Weights of a small GPT-style language model, trained from scratch on English Wikipedia: 18 layers, rotary positions.
Each number is 50 + 10 x the weight over its row's rms, rounded and kept within 0 to 99. Layers, rows and columns count from 0. The size before them is the row's rms in percent of the matrix's.

# layer 15 attention query, 64x96, rms 0.0873, rows 14-31, columns 0-95
136:43 50 48 51 60 42 53 57 50 67 40 48 52 27 51 43 56 36 46 53 59 51 47 66 50 66 68 41 63 49 61 34 39 42 48 45 58 56 42 73 49 40 73 60 54 63 26 53 47 52 56 49 30 60 40 42 34 55 40 73 62 57 51 27 40 56 36 46 60 46 54 46 43 60 57 57 40 42 60 36 49 46 50 49 53 40 53 51 59 55 53 51 50 48 64 38
147:61 33 35 73 48 50 52 68 53 57 56 47 44 50 60 63 36 55 55 58 72 38 48 56 49 58 56 55 56 63 38 53 49 44 39 65 57 48 71 64 42 55 48 49 55 51 56 65 49 58 42 51 45 49 69 49 64 58 42 40 55 57 55 48 44 42 34 36 52 60 55 35 69 41 59 56 62 57 41 49 49 64 61 51 48 38 56 42 44 56 62 26 46 31 56 34
065:37 62 50 50 55 47 41 47 38 62 43 48 31 60 47 52 61 33 50 36 65 56 47 42 50 59 47 34 53 41 47 34 48 45 47 34 49 55 45 35 63 59 50 49 55 42 52 23 22 26 54 50 63 44 45 58 65 43 45 57 75 59 49 62 60 43 65 39 61 48 50 48 40 44 54 39 52 61 57 48 54 41 47 40 65 49 39 59 55 41 62 49 57 44 39 48
072:38 52 64 61 50 24 45 58 32 59 45 48 37 61 35 33 61 42 38 64 43 40 55 44 44 69 43 38 32 55 49 33 51 51 43 47 53 68 55 44 58 41 34 64 57 44 54 49 48 32 49 51 49 57 65 48 34 62 38 56 53 71 36 63 50 49 49 37 58 44 54 51 40 54 59 55 57 48 57 45 33 48 71 42 52 46 53 44 50 49 64 47 55 58 40 63
080:56 59 56 35 33 33 70 41 41 59 52 51 43 31 31 54 43 61 52 65 45 61 43 59 66 54 37 38 42 40 35 58 55 53 47 58 54 50 60 50 47 58 52 59 48 56 47 48 52 53 66 34 51 41 51 65 50 47 57 35 53 52 51 55 37 48 44 54 44 57 40 47 34 42 65 44 57 50 47 52 54 55 31 35 45 72 52 47 29 23 53 35 49 32 53 55
072:55 40 48 45 60 26 58 58 54 46 45 52 52 45 44 42 42 54 47 51 35 56 51 34 41 54 39 35 35 53 45 52 52 60 38 54 44 59 43 46 34 55 32 54 55 42 52 56 50 58 59 51 45 28 56 48 48 66 57 56 47 44 64 70 42 56 42 32 45 59 76 50 37 60 50 57 51 63 68 51 38 63 53 49 58 41 50 51 38 30 55 64 40 59 50 77
068:51 40 38 54 35 31 76 65 48 54 53 66 62 36 46 41 52 51 42 55 45 55 36 58 56 56 41 58 56 51 46 50 52 59 43 56 50 57 57 56 45 58 49 62 38 38 37 47 64 78 38 41 66 40 54 60 66 29 51 38 41 51 52 49 51 47 35 40 51 64 46 50 40 42 62 42 65 54 58 42 49 47 41 63 57 52 45 41 48 35 44 24 50 59 40 56
085:71 42 42 37 56 49 65 57 48 46 55 58 71 39 48 32 57 49 39 65 50 62 56 54 49 49 33 33 50 53 49 66 53 63 50 48 47 42 31 42 57 44 46 40 41 72 47 52 40 69 48 43 58 35 42 38 42 43 30 46 44 40 66 41 44 55 56 54 36 48 53 40 56 54 58 39 41 60 40 56 35 51 41 39 63 49 54 57 35 36 53 45 50 56 59 27
079:66 51 50 48 44 29 56 65 55 50 50 55 46 37 47 41 49 52 44 55 48 49 37 41 48 59 38 42 42 51 39 44 61 68 44 57 59 53 54 58 36 60 51 53 46 45 37 50 56 62 43 44 53 40 60 74 53 29 53 36 48 33 57 55 44 58 49 27 44 74 33 50 52 41 77 53 47 59 63 53 42 40 33 30 49 43 50 52 37 50 57 37 41 56 51 45
105:50 49 34 63 50 61 65 43 42 47 46 60 53 56 40 51 55 60 37 52 60 35 65 54 58 66 58 60 50 70 52 45 58 29 53 53 49 53 34 34 45 42 31 47 45 56 56 46 50 70 55 51 39 56 48 37 53 51 53 53 40 53 66 53 48 51 51 48 36 53 66 34 23 51 40 44 65 42 42 58 52 62 33 60 48 46 32 56 39 46 31 61 61 42 50 61
113:62 54 51 45 46 46 52 61 50 55 44 57 68 50 57 41 48 68 36 52 64 61 48 38 44 57 54 50 46 83 44 62 34 64 45 63 54 53 50 40 42 51 44 60 51 40 45 39 55 66 48 56 28 54 44 56 41 38 39 55 55 54 61 59 43 47 46 33 43 60 40 32 42 46 59 67 50 65 51 69 50 44 32 44 37 29 57 53 35 55 56 49 46 45 62 38
124:41 51 61 51 45 67 31 44 46 66 44 37 36 63 66 51 68 54 44 47 41 47 47 39 59 36 67 72 37 50 48 60 39 35 45 48 36 41 41 50 62 41 37 51 37 41 49 48 73 39 56 58 44 67 40 56 49 50 57 31 60 43 43 64 47 41 55 53 62 40 40 46 49 49 42 55 34 50 34 44 62 53 44 47 57 60 52 56 57 52 40 46 43 45 60 30
116:50 46 46 55 65 38 39 49 67 46 33 52 62 55 61 43 38 62 54 51 64 58 50 39 51 59 70 47 52 31 64 67 47 45 59 78 45 41 40 55 53 41 40 45 44 39 44 31 68 54 58 53 38 57 39 51 58 45 56 33 38 58 42 43 64 58 49 43 62 45 54 63 63 48 69 45 65 46 53 32 52 42 46 49 38 37 53 64 46 53 60 49 40 57 54 56
137:50 53 52 57 57 49 29 58 80 37 51 53 56 52 18 56 43 43 63 42 56 52 40 37 52 63 45 54 50 47 51 51 47 55 45 46 47 66 65 44 50 49 55 68 49 37 46 54 49 39 55 37 64 62 46 47 61 56 55 54 56 43 54 41 20 50 43 29 63 51 65 47 48 49 52 60 60 39 47 57 74 41 47 37 53 61 46 33 46 51 45 46 42 47 41 56
133:54 79 68 66 43 39 45 34 59 49 38 58 41 35 34 43 42 49 52 35 44 49 61 45 56 57 36 42 46 54 65 41 43 49 33 41 52 38 43 42 47 56 24 52 56 55 51 50 46 53 55 40 41 52 43 54 45 58 40 57 45 36 40 42 40 49 53 31 54 57 38 56 57 59 41 46 35 55 40 65 54 49 46 45 65 25 52 40 41 58 51 54 40 37 46 35
133:46 40 67 49 51 54 58 59 52 56 25 56 68 50 57 44 44 35 48 46 53 44 51 53 34 47 67 48 52 67 35 42 60 69 37 51 54 39 39 50 42 68 62 58 60 56 59 48 35 53 63 65 38 69 39 45 34 35 59 50 47 44 48 43 44 42 47 46 62 54 48 41 51 59 34 59 73 56 66 55 54 56 61 53 62 48 46 45 48 67 58 47 56 29 47 47
139:43 42 50 58 73 54 51 33 54 50 46 39 59 62 41 43 52 30 38 49 31 45 53 36 46 39 44 51 58 58 55 46 47 69 68 43 50 48 62 51 59 50 38 57 47 51 59 74 43 53 42 43 47 58 27 44 57 49 49 49 41 48 59 42 47 33 48 59 41 35 49 48 63 57 43 60 40 32 49 34 61 61 61 50 48 33 23 58 60 48 41 48 60 57 39 44
133:41 60 39 48 58 48 48 60 57 48 41 40 53 50 31 47 33 50 53 52 51 48 59 64 58 62 40 60 50 48 63 38 40 58 66 47 49 53 66 55 58 55 64 29 45 61 65 72 38 59 44 43 56 40 48 36 44 35 30 39 62 60 61 81 60 54 48 59 48 46 49 62 39 68 48 53 41 55 54 56 42 56 64 55 44 40 53 53 49 49 71 45 52 53 67 48
# layer 15 attention key, 64x96, rms 0.0911, rows 14-31, columns 0-95
145:45 70 61 34 50 48 61 44 43 55 41 34 37 44 46 46 31 53 46 58 61 42 54 62 70 55 64 46 61 40 64 41 46 50 75 57 35 34 46 68 57 43 56 47 40 68 42 54 35 56 52 41 35 48 46 50 59 62 32 62 56 58 45 57 55 49 59 40 60 55 51 60 41 66 42 42 33 50 58 57 47 53 49 52 58 28 49 38 49 48 47 55 57 44 62 47
151:61 65 54 57 45 40 50 77 57 43 54 52 45 30 56 33 50 49 58 46 69 24 42 57 47 47 51 60 53 58 43 27 64 43 41 65 71 47 53 70 36 40 57 55 47 61 60 62 54 48 63 60 46 39 45 48 52 53 57 49 40 46 53 28 48 47 32 44 58 57 54 44 54 50 58 48 44 42 44 38 40 57 42 44 55 51 43 40 43 56 49 44 28 36 53 47
057:57 56 40 34 52 33 37 59 66 62 51 55 52 48 41 45 54 60 57 63 58 53 34 47 46 67 41 49 49 56 53 62 41 60 67 51 49 51 65 69 56 64 34 59 41 42 45 42 53 51 52 52 39 38 46 45 59 47 57 43 28 40 57 50 57 59 37 51 56 55 39 57 59 51 66 38 49 44 30 34 55 67 35 71 60 50 55 55 35 41 45 55 43 62 69 44
081:42 44 39 43 42 55 62 55 69 47 39 57 45 53 42 34 50 31 42 22 65 41 61 50 34 40 54 60 47 59 49 63 65 48 56 60 40 51 26 47 37 73 59 39 47 47 48 36 65 63 68 50 37 37 50 49 47 40 45 60 36 51 41 59 47 40 45 55 53 59 57 49 45 57 41 62 57 49 72 47 63 49 51 49 57 44 58 55 61 34 50 43 54 54 45 50
078:59 58 57 42 50 60 39 32 43 55 50 52 24 53 59 66 33 61 39 63 54 65 50 32 56 48 55 53 58 36 47 43 45 45 53 57 40 49 40 58 52 44 41 37 55 58 48 49 58 38 49 66 43 68 61 46 38 51 69 45 66 57 29 47 63 54 41 56 61 45 50 54 52 40 50 75 42 40 43 45 65 38 59 54 39 58 48 39 47 69 47 47 45 40 53 67
078:37 52 60 43 58 72 44 51 37 45 52 55 31 58 57 56 61 51 61 46 58 52 58 38 38 27 41 69 59 46 39 50 53 43 38 38 55 53 50 72 55 43 52 40 48 40 72 56 49 39 59 56 36 64 56 43 35 57 62 71 53 57 41 55 54 40 47 63 53 36 54 52 47 65 47 53 54 52 54 50 68 57 57 36 56 45 65 31 51 48 69 51 61 46 38 57
068:62 44 49 47 35 50 24 38 48 58 52 38 57 43 41 65 67 43 43 49 57 21 50 29 51 48 51 46 48 48 64 38 30 41 62 45 53 41 30 56 70 40 47 46 65 57 55 36 37 54 64 49 45 44 54 58 50 65 42 47 54 52 47 33 52 50 51 57 40 45 41 41 52 46 59 58 47 42 47 45 46 36 50 26 48 52 47 67 45 56 43 41 44 59 36 62
064:56 32 58 57 44 32 43 42 44 50 37 53 62 42 49 48 44 46 47 53 49 39 37 29 53 64 47 44 51 54 52 58 62 64 76 64 65 55 53 64 37 69 40 79 50 56 46 53 38 72 58 39 62 48 39 61 55 43 53 39 36 33 59 53 45 42 50 56 48 59 48 50 63 59 51 54 56 49 73 47 47 41 45 45 51 44 37 49 49 43 42 53 40 60 42 36
087:56 53 38 49 54 39 66 54 56 44 57 41 56 46 48 44 58 51 43 56 30 60 56 47 50 48 49 40 30 46 43 40 66 54 54 62 27 44 59 60 51 47 33 61 49 57 32 40 52 42 51 41 47 41 61 51 34 52 25 57 53 52 50 37 45 43 59 59 45 29 38 62 56 40 49 44 47 69 41 36 44 68 42 41 64 54 50 50 45 22 43 34 58 58 57 47
103:43 41 62 49 52 70 43 35 41 44 46 47 58 52 66 56 37 46 53 21 49 48 60 35 33 43 42 52 67 40 53 37 47 46 55 43 55 56 52 56 53 43 60 35 56 48 38 32 40 35 52 57 38 52 46 49 48 75 59 61 52 71 52 54 69 59 52 55 43 51 48 58 58 64 58 61 49 66 60 37 64 53 60 60 48 46 67 54 46 43 46 42 67 48 50 59
117:55 45 48 56 50 38 57 40 56 63 51 58 50 47 64 46 74 60 43 55 36 57 51 54 47 46 48 47 24 52 54 55 50 53 39 67 29 54 49 71 49 38 35 60 54 52 25 43 58 49 47 43 54 49 70 55 42 38 41 52 44 40 46 51 29 40 50 43 46 38 37 48 65 42 46 59 54 66 45 48 38 46 38 33 59 56 39 55 46 31 41 44 55 45 51 29
142:45 48 55 49 57 55 36 40 51 53 39 46 56 43 61 63 61 52 59 62 46 50 52 61 52 42 58 66 50 60 66 54 30 62 39 64 43 56 30 58 45 59 39 49 49 60 51 49 54 38 62 64 35 57 57 50 42 39 35 41 70 41 22 53 50 49 53 48 57 35 37 51 59 41 48 48 36 52 49 43 44 58 59 45 58 52 47 58 72 72 43 34 49 42 58 29
132:45 59 45 46 49 25 79 52 63 37 48 45 55 47 51 40 53 55 69 38 47 59 39 44 47 65 57 47 40 52 57 63 48 35 50 57 26 37 45 42 54 34 49 58 30 56 40 43 43 54 43 41 62 52 59 45 45 40 62 41 46 56 51 43 68 59 22 49 41 56 39 66 38 43 42 49 64 61 44 46 50 45 57 37 43 61 46 47 51 45 54 50 40 37 50 56
138:51 61 65 56 39 49 37 48 53 42 61 59 40 37 30 38 57 53 48 50 47 45 49 42 56 58 52 55 39 51 49 55 39 63 49 64 49 60 60 44 45 50 34 63 52 48 42 50 57 68 52 36 47 62 43 53 69 49 67 28 46 53 50 54 29 41 63 55 58 59 45 47 53 63 28 62 63 34 48 35 68 37 57 45 53 45 53 37 56 61 37 39 42 68 41 60
140:54 57 58 51 19 62 42 40 53 50 63 49 55 50 59 30 52 48 46 51 57 47 73 56 60 45 39 56 32 50 36 38 50 47 39 40 55 41 35 43 66 39 33 30 57 53 54 41 45 51 49 37 50 51 55 56 45 74 43 64 55 52 51 47 59 56 59 54 34 44 35 56 48 53 42 44 44 59 26 49 46 47 44 31 64 55 53 58 45 65 47 55 43 55 36 56
143:38 45 66 53 40 50 48 68 50 49 35 46 71 57 53 66 43 36 67 43 50 73 74 44 55 51 50 54 50 55 44 32 59 58 54 57 41 40 61 47 59 56 54 47 58 52 50 47 22 35 67 57 52 45 47 61 48 49 53 47 58 59 40 46 39 48 57 46 42 57 41 33 46 74 57 50 37 55 53 52 67 45 58 46 55 23 43 55 40 58 46 49 58 45 40 50
138:40 53 60 33 56 46 48 33 45 54 56 50 48 56 45 64 61 28 51 64 39 48 51 36 63 34 44 54 54 58 27 39 45 62 47 48 18 59 53 58 74 64 47 67 56 58 47 44 43 28 54 48 59 55 50 43 45 59 48 65 56 51 47 33 41 47 43 47 54 43 60 62 67 58 39 46 44 41 51 50 54 51 43 33 49 53 40 39 58 45 54 44 63 44 38 48
144:49 50 34 58 68 50 54 49 32 51 71 49 58 60 49 46 51 40 69 49 58 47 40 58 60 54 46 47 62 59 50 50 63 64 62 60 59 57 65 51 68 60 48 36 37 50 49 54 36 28 38 52 40 33 45 45 40 70 56 48 54 62 64 68 63 39 41 48 31 35 50 56 69 49 56 30 42 56 57 55 35 47 54 64 53 53 54 59 54 53 58 43 48 52 49 49
# layer 15 attention value, 64x96, rms 0.112, rows 0-18, columns 0-95
103:57 65 40 56 63 41 63 39 57 18 59 65 48 41 45 46 51 76 44 30 51 48 46 45 48 50 45 38 62 39 45 56 56 64 50 57 55 39 45 58 36 62 29 44 47 65 66 43 53 49 48 41 69 48 62 52 37 52 58 54 44 54 49 52 63 59 52 47 35 61 39 64 41 55 54 60 52 46 49 46 53 51 65 48 65 48 32 48 51 43 54 66 44 42 40 39
103:61 49 51 52 60 45 64 60 62 39 53 47 49 43 47 60 46 50 61 27 55 57 52 56 65 37 59 51 33 56 48 35 60 37 46 54 35 66 52 39 35 38 35 59 56 54 67 48 33 70 60 48 50 56 56 36 58 56 45 70 72 61 49 53 46 51 47 59 43 61 40 60 61 27 53 40 42 55 39 39 45 57 60 47 50 47 41 48 58 43 60 45 48 53 51 73
104:51 52 51 44 50 68 35 38 23 44 47 56 51 44 43 56 53 33 38 52 49 56 45 52 52 49 60 66 42 67 36 54 55 49 51 48 75 49 52 57 70 52 47 42 20 50 42 47 56 52 50 59 47 65 49 57 53 42 61 47 56 41 51 52 55 50 48 36 52 37 46 53 52 48 33 47 68 55 26 43 33 52 31 53 43 52 62 29 41 50 51 64 54 53 40 62
099:47 43 54 44 58 27 59 53 36 38 50 61 52 45 51 38 57 51 54 56 55 43 49 54 58 37 31 69 50 50 38 56 70 41 68 52 60 54 27 43 34 56 55 46 59 38 48 33 31 55 65 40 56 53 62 51 54 50 60 47 75 63 47 49 47 48 34 45 56 41 54 41 40 44 61 48 37 57 35 48 57 59 51 52 49 45 62 28 40 53 30 56 50 52 40 43
095:44 48 49 42 60 44 45 52 57 60 60 36 37 50 46 22 60 43 47 30 58 36 53 41 55 43 63 55 64 70 59 60 44 59 65 42 48 53 32 41 47 59 33 55 54 61 34 56 36 67 59 56 49 26 35 58 39 35 52 52 32 43 55 55 62 60 47 54 51 56 54 58 49 45 47 50 33 50 49 27 53 37 58 43 47 35 47 59 53 53 47 47 58 50 42 58
102:48 41 49 40 45 58 52 40 64 34 46 31 49 39 45 48 35 54 60 58 44 55 54 35 51 35 50 53 44 43 40 61 44 42 55 62 44 56 47 31 53 47 49 55 53 60 22 71 46 38 51 45 39 37 66 48 68 57 54 50 60 54 57 64 50 42 47 36 46 65 51 37 36 47 42 34 46 40 58 52 49 54 39 51 52 41 58 50 64 63 38 42 65 62 30 29
094:58 34 52 37 43 40 60 44 54 41 72 45 49 39 60 54 58 74 58 48 54 38 42 51 53 43 45 41 53 70 43 52 63 62 39 42 44 42 57 62 53 70 53 60 39 49 47 51 39 63 52 53 67 58 52 58 48 66 53 44 69 27 34 48 57 42 53 50 44 55 48 64 42 37 44 64 55 50 56 40 50 54 44 41 38 51 52 43 53 68 37 60 45 50 22 48
099:74 57 50 40 47 53 44 47 47 46 46 49 39 49 41 45 54 55 59 65 41 64 42 66 39 46 63 47 36 62 42 50 58 56 63 39 48 60 45 42 52 62 49 33 53 42 56 41 57 21 46 46 55 49 48 48 53 54 64 59 52 45 36 47 49 53 34 44 48 47 47 34 28 22 47 20 32 44 44 39 58 44 44 42 51 45 48 65 50 42 58 53 44 33 49 58
096:57 49 65 42 59 42 40 65 52 49 45 66 78 57 67 48 50 59 58 43 51 31 31 49 55 41 48 26 44 61 41 60 44 33 44 48 47 47 53 59 54 52 63 48 44 49 41 70 71 52 44 48 37 51 36 38 44 48 60 57 54 43 61 27 39 60 43 41 56 43 42 50 45 53 58 30 45 68 52 55 55 55 55 47 48 37 44 54 40 53 38 52 68 53 58 57
102:54 56 47 35 65 66 45 53 57 49 51 45 66 53 62 48 57 55 62 66 51 48 55 59 56 25 55 62 55 59 50 36 62 47 67 50 49 50 47 58 41 62 61 49 50 58 40 67 32 38 52 42 58 54 46 67 39 57 54 45 45 45 42 53 45 43 46 47 59 38 47 29 31 42 45 55 65 56 47 59 54 43 48 53 73 66 50 58 57 38 48 18 53 58 39 46
095:43 63 41 45 58 54 44 57 41 59 44 50 59 48 38 48 35 45 44 51 42 58 60 61 62 22 38 35 35 35 47 45 69 34 42 50 51 39 47 46 55 47 48 50 52 51 32 46 62 43 51 45 45 52 46 33 41 49 52 33 36 54 53 52 55 58 47 64 55 64 48 39 48 45 64 36 53 41 62 40 45 35 51 39 48 30 73 73 59 56 48 49 37 38 33 54
096:57 34 53 54 55 39 54 47 32 57 41 49 63 74 58 55 59 45 38 55 45 61 55 75 52 48 44 56 57 54 59 52 48 63 48 64 33 40 47 52 63 58 36 47 40 41 55 60 53 43 47 58 47 49 39 33 63 74 47 58 52 55 39 63 54 34 52 41 51 54 44 52 42 49 66 55 51 25 51 32 57 40 60 40 58 60 52 48 39 58 48 36 72 51 37 43
108:47 49 64 55 50 55 54 56 42 52 47 47 55 44 50 71 39 29 44 70 34 56 49 42 44 48 48 39 69 63 59 49 47 38 49 51 42 49 47 67 23 46 45 29 62 55 54 57 38 36 52 34 57 67 38 50 39 55 50 39 60 44 54 64 45 56 36 38 32 58 64 40 51 41 45 39 71 39 61 47 50 34 35 54 40 54 43 60 50 50 45 43 45 50 44 59
097:63 55 52 32 43 39 48 36 37 51 39 30 48 54 51 39 52 54 54 59 49 51 40 47 52 59 40 54 63 63 55 39 71 59 34 43 42 47 69 54 64 51 42 46 58 49 79 75 62 62 38 46 44 58 52 52 47 69 60 43 48 62 36 61 46 55 46 52 43 61 67 44 47 61 48 50 48 61 42 45 45 44 51 49 64 61 47 43 32 46 43 69 62 45 50 42
117:35 55 47 67 35 54 29 47 52 46 43 62 41 61 40 43 53 34 55 43 41 43 43 61 73 58 55 41 52 31 54 57 65 32 41 49 53 59 58 44 52 33 48 39 62 41 35 50 42 39 73 63 46 36 43 56 38 53 44 43 38 52 57 41 45 62 56 49 46 52 40 68 50 44 78 49 57 51 52 59 40 54 47 38 46 54 60 59 40 44 41 55 40 42 59 56
103:69 63 57 50 56 53 42 37 37 65 56 45 59 60 81 53 53 47 46 47 65 53 42 50 48 34 51 45 44 42 59 50 63 57 59 52 36 59 44 51 41 60 46 44 48 42 51 41 45 44 49 62 49 61 51 52 46 34 47 45 35 50 44 38 42 58 39 72 60 55 68 41 53 52 55 31 56 38 30 59 44 55 31 60 52 50 39 41 42 63 28 45 49 50 43 71
101:39 33 70 66 56 35 62 43 35 52 39 44 48 62 44 63 52 50 55 55 52 47 61 58 47 51 40 14 55 65 61 37 41 30 53 48 53 50 45 55 52 62 42 36 51 62 59 50 53 40 27 56 67 48 56 49 50 54 63 44 47 50 52 43 58 42 56 71 53 52 52 66 40 60 38 55 44 49 55 36 45 31 32 46 48 47 43 37 54 58 43 49 57 50 52 54
101:51 28 50 45 54 44 49 42 48 37 46 62 61 43 66 40 39 41 55 48 49 57 57 51 66 51 40 46 64 62 47 61 42 43 63 39 37 44 51 48 59 48 43 54 63 59 51 51 54 43 44 43 35 50 65 62 66 52 33 54 66 72 61 59 62 35 53 44 68 63 49 41 37 49 56 53 40 50 27 51 51 56 53 48 44 37 48 44 69 59 37 50 27 39 56 68
106:52 61 58 43 42 50 59 57 40 62 54 52 37 64 74 48 31 53 52 47 46 59 48 51 66 36 42 62 49 56 20 62 54 76 47 48 47 65 64 52 57 50 39 45 44 47 47 52 50 46 49 45 49 49 54 62 66 55 40 39 62 53 47 53 41 52 46 40 26 53 58 53 31 45 31 54 42 56 50 57 52 29 58 45 62 59 37 34 45 49 53 55 41 50 67 41
# layer 15 attention output (transposed), 64x96, rms 0.22, rows 0-17, columns 0-95
106:61 47 47 54 50 37 41 41 54 53 44 46 48 62 45 62 53 52 40 51 44 48 55 46 52 32 44 56 40 56 66 45 40 56 53 45 65 58 35 41 49 58 46 48 57 42 48 62 60 60 52 44 61 38 53 33 41 37 34 81 49 44 48 45 69 51 47 45 73 33 49 58 37 56 36 59 53 45 48 36 40 58 27 30 36 32 56 40 44 56 52 34 45 41 47 43
099:47 35 39 48 31 44 50 47 46 45 59 55 42 44 41 33 44 69 36 40 42 41 40 37 51 39 47 65 42 59 53 69 44 47 62 39 39 50 47 58 44 54 69 52 41 38 30 43 73 50 48 23 60 54 55 49 44 43 48 70 51 55 63 68 37 46 56 48 40 42 48 47 32 51 53 60 59 43 43 66 57 49 51 67 51 50 40 52 41 42 40 61 62 55 54 43
106:38 55 62 46 57 39 52 52 57 59 38 49 72 63 54 64 38 44 59 50 48 38 42 47 31 58 57 52 42 33 52 55 47 69 38 63 27 28 42 55 39 47 44 64 52 37 55 52 43 39 42 62 51 36 57 42 53 53 48 25 40 64 45 47 48 41 65 57 49 44 53 44 47 53 64 40 35 54 64 64 64 40 47 47 50 38 47 65 44 60 50 54 36 49 40 58
093:53 60 40 56 50 63 39 31 66 38 49 41 40 67 44 45 61 61 42 35 52 51 43 56 58 47 67 57 44 71 36 57 37 48 21 49 43 52 54 39 52 49 50 73 56 36 57 53 66 38 41 53 55 44 59 41 60 59 51 52 53 40 46 56 51 68 64 47 48 44 54 56 44 62 58 50 48 55 47 55 45 34 45 58 60 61 52 68 58 31 54 44 64 50 45 69
095:41 35 71 67 65 57 67 43 57 52 46 55 62 60 40 38 50 62 41 50 57 60 52 37 53 51 47 38 30 40 18 41 63 57 61 32 59 69 58 44 43 44 36 48 67 51 60 49 50 35 62 41 63 45 49 41 52 65 46 65 46 47 58 55 45 39 56 41 49 51 63 55 45 51 69 63 53 48 37 58 58 60 48 42 51 52 53 45 48 43 43 57 40 43 45 42
094:37 52 30 63 57 55 44 56 58 56 60 65 46 61 54 49 53 46 52 51 58 56 45 63 75 47 41 55 50 67 69 37 43 46 47 45 65 68 56 53 39 45 41 56 62 52 53 61 48 40 60 38 48 54 55 47 29 66 49 30 59 62 52 55 58 54 37 68 41 46 42 33 46 51 72 39 49 50 46 56 45 46 54 58 59 63 55 47 34 39 31 52 42 34 57 42
093:48 57 56 45 48 62 50 72 45 49 52 45 39 56 62 51 45 44 52 44 59 54 47 42 61 61 42 68 47 57 35 57 30 75 43 53 60 50 28 51 40 68 43 53 54 54 66 60 47 51 43 50 49 38 72 32 59 52 45 54 54 56 53 40 45 63 48 41 53 47 54 26 36 66 38 41 48 53 45 50 56 67 63 63 53 33 44 30 37 51 44 47 44 44 56 44
096:56 51 43 58 45 33 34 46 67 54 51 63 69 41 52 46 41 73 48 38 51 57 49 42 62 50 59 58 33 59 63 38 59 58 42 40 69 44 42 44 38 58 45 53 53 45 39 41 56 63 62 46 52 60 49 53 57 33 52 36 48 54 55 28 29 66 59 46 44 62 51 46 56 54 59 54 42 50 44 71 48 32 41 49 49 31 35 39 67 48 48 41 48 58 48 46
099:41 27 64 61 50 50 66 46 36 59 44 48 35 50 42 46 55 55 63 34 50 61 61 66 41 63 58 45 61 64 59 48 40 66 54 57 46 52 47 39 39 33 57 45 48 42 46 37 48 64 48 63 23 67 60 54 43 55 58 47 40 39 56 42 58 56 58 42 34 53 56 28 47 64 56 55 52 48 36 50 38 39 40 50 67 56 54 52 37 67 53 52 51 47 46 59
099:62 56 52 44 16 47 46 48 43 56 52 47 44 36 43 50 53 57 42 54 34 60 61 54 56 58 42 52 29 56 46 40 57 44 40 56 46 66 33 38 59 44 48 37 81 44 53 37 47 37 68 53 40 40 60 54 46 59 49 33 56 48 40 51 54 58 65 64 56 64 51 48 47 42 51 44 24 54 51 44 48 58 50 66 47 45 45 48 35 56 32 45 54 49 57 45
098:61 51 51 51 57 62 45 52 65 48 56 53 52 42 46 45 74 72 53 54 43 55 35 48 51 51 56 62 51 50 64 74 49 66 61 56 55 68 46 48 50 36 39 62 60 42 39 54 41 47 40 36 43 66 41 56 46 58 58 33 52 59 52 44 52 42 57 37 53 43 46 42 66 47 53 57 35 58 58 42 70 55 52 39 55 87 55 50 57 59 50 40 50 54 54 35
096:62 59 51 48 47 55 63 53 51 41 53 42 33 32 48 53 47 52 39 24 52 50 44 47 49 51 66 46 67 38 50 49 47 53 36 39 53 57 47 51 36 68 52 58 56 63 40 37 57 50 67 46 40 51 58 54 51 62 52 42 63 55 64 63 53 56 57 56 69 58 42 37 58 43 50 46 70 62 67 55 48 56 29 35 22 49 47 44 46 52 49 64 34 56 50 67
100:46 38 69 46 34 47 54 60 57 45 46 54 45 51 71 33 51 46 64 30 56 43 48 58 54 50 49 60 40 48 48 51 59 38 68 63 57 52 55 53 63 61 53 60 51 36 45 43 68 55 51 45 56 53 56 51 55 63 58 40 50 52 29 57 60 36 56 41 52 49 35 66 63 57 34 36 39 28 42 48 38 64 45 51 51 58 29 54 56 64 45 44 47 37 62 33
099:64 55 55 57 52 53 65 66 52 46 42 50 49 46 62 59 50 48 66 35 63 46 66 49 43 37 55 55 39 44 50 42 27 60 50 51 51 54 46 50 39 53 42 46 49 47 71 44 42 43 64 50 70 48 55 77 65 54 47 48 59 32 52 48 48 33 47 56 49 48 40 41 39 39 46 50 68 59 55 26 34 23 46 47 52 50 40 40 42 48 52 34 47 61 51 41
108:36 57 43 37 55 57 49 51 47 53 50 49 49 64 36 43 58 63 44 55 62 44 58 45 43 52 59 60 47 43 47 53 53 55 46 69 50 65 51 46 47 36 44 56 35 50 38 38 56 48 51 44 37 65 44 48 52 45 51 51 46 53 61 57 61 41 29 66 66 40 41 57 48 48 50 44 37 47 50 51 31 50 79 44 34 69 54 48 77 68 69 28 52 62 57 51
108:51 46 57 42 53 60 63 71 52 44 24 59 67 44 44 55 35 50 37 43 46 54 56 59 41 45 53 51 31 47 42 53 44 51 44 48 55 56 46 55 51 54 57 63 52 41 43 46 57 60 35 69 44 56 57 42 43 48 45 24 54 43 56 49 60 66 46 19 44 65 46 57 39 52 51 61 52 78 49 46 47 44 49 49 49 60 65 58 59 62 55 55 70 38 60 49
100:59 64 67 48 44 31 44 58 45 57 40 44 54 57 66 62 55 45 49 51 61 54 42 49 75 52 55 35 48 43 46 56 37 52 31 60 38 51 53 51 52 58 41 65 47 47 50 54 70 65 44 36 47 69 46 58 48 44 53 55 49 33 52 60 55 54 38 25 57 59 40 28 58 50 71 47 61 48 46 42 60 67 53 41 52 33 35 54 44 59 53 41 48 52 55 39
096:45 59 60 65 49 43 46 75 66 52 64 40 29 55 47 47 49 51 46 51 56 52 36 54 41 46 61 39 45 48 62 49 59 36 40 63 57 45 78 43 33 46 45 64 42 54 48 63 52 41 38 44 49 44 39 40 36 38 42 49 33 32 50 61 45 66 46 49 53 57 65 46 34 62 49 49 49 41 62 56 46 43 47 53 57 46 51 38 34 35 54 56 65 68 55 40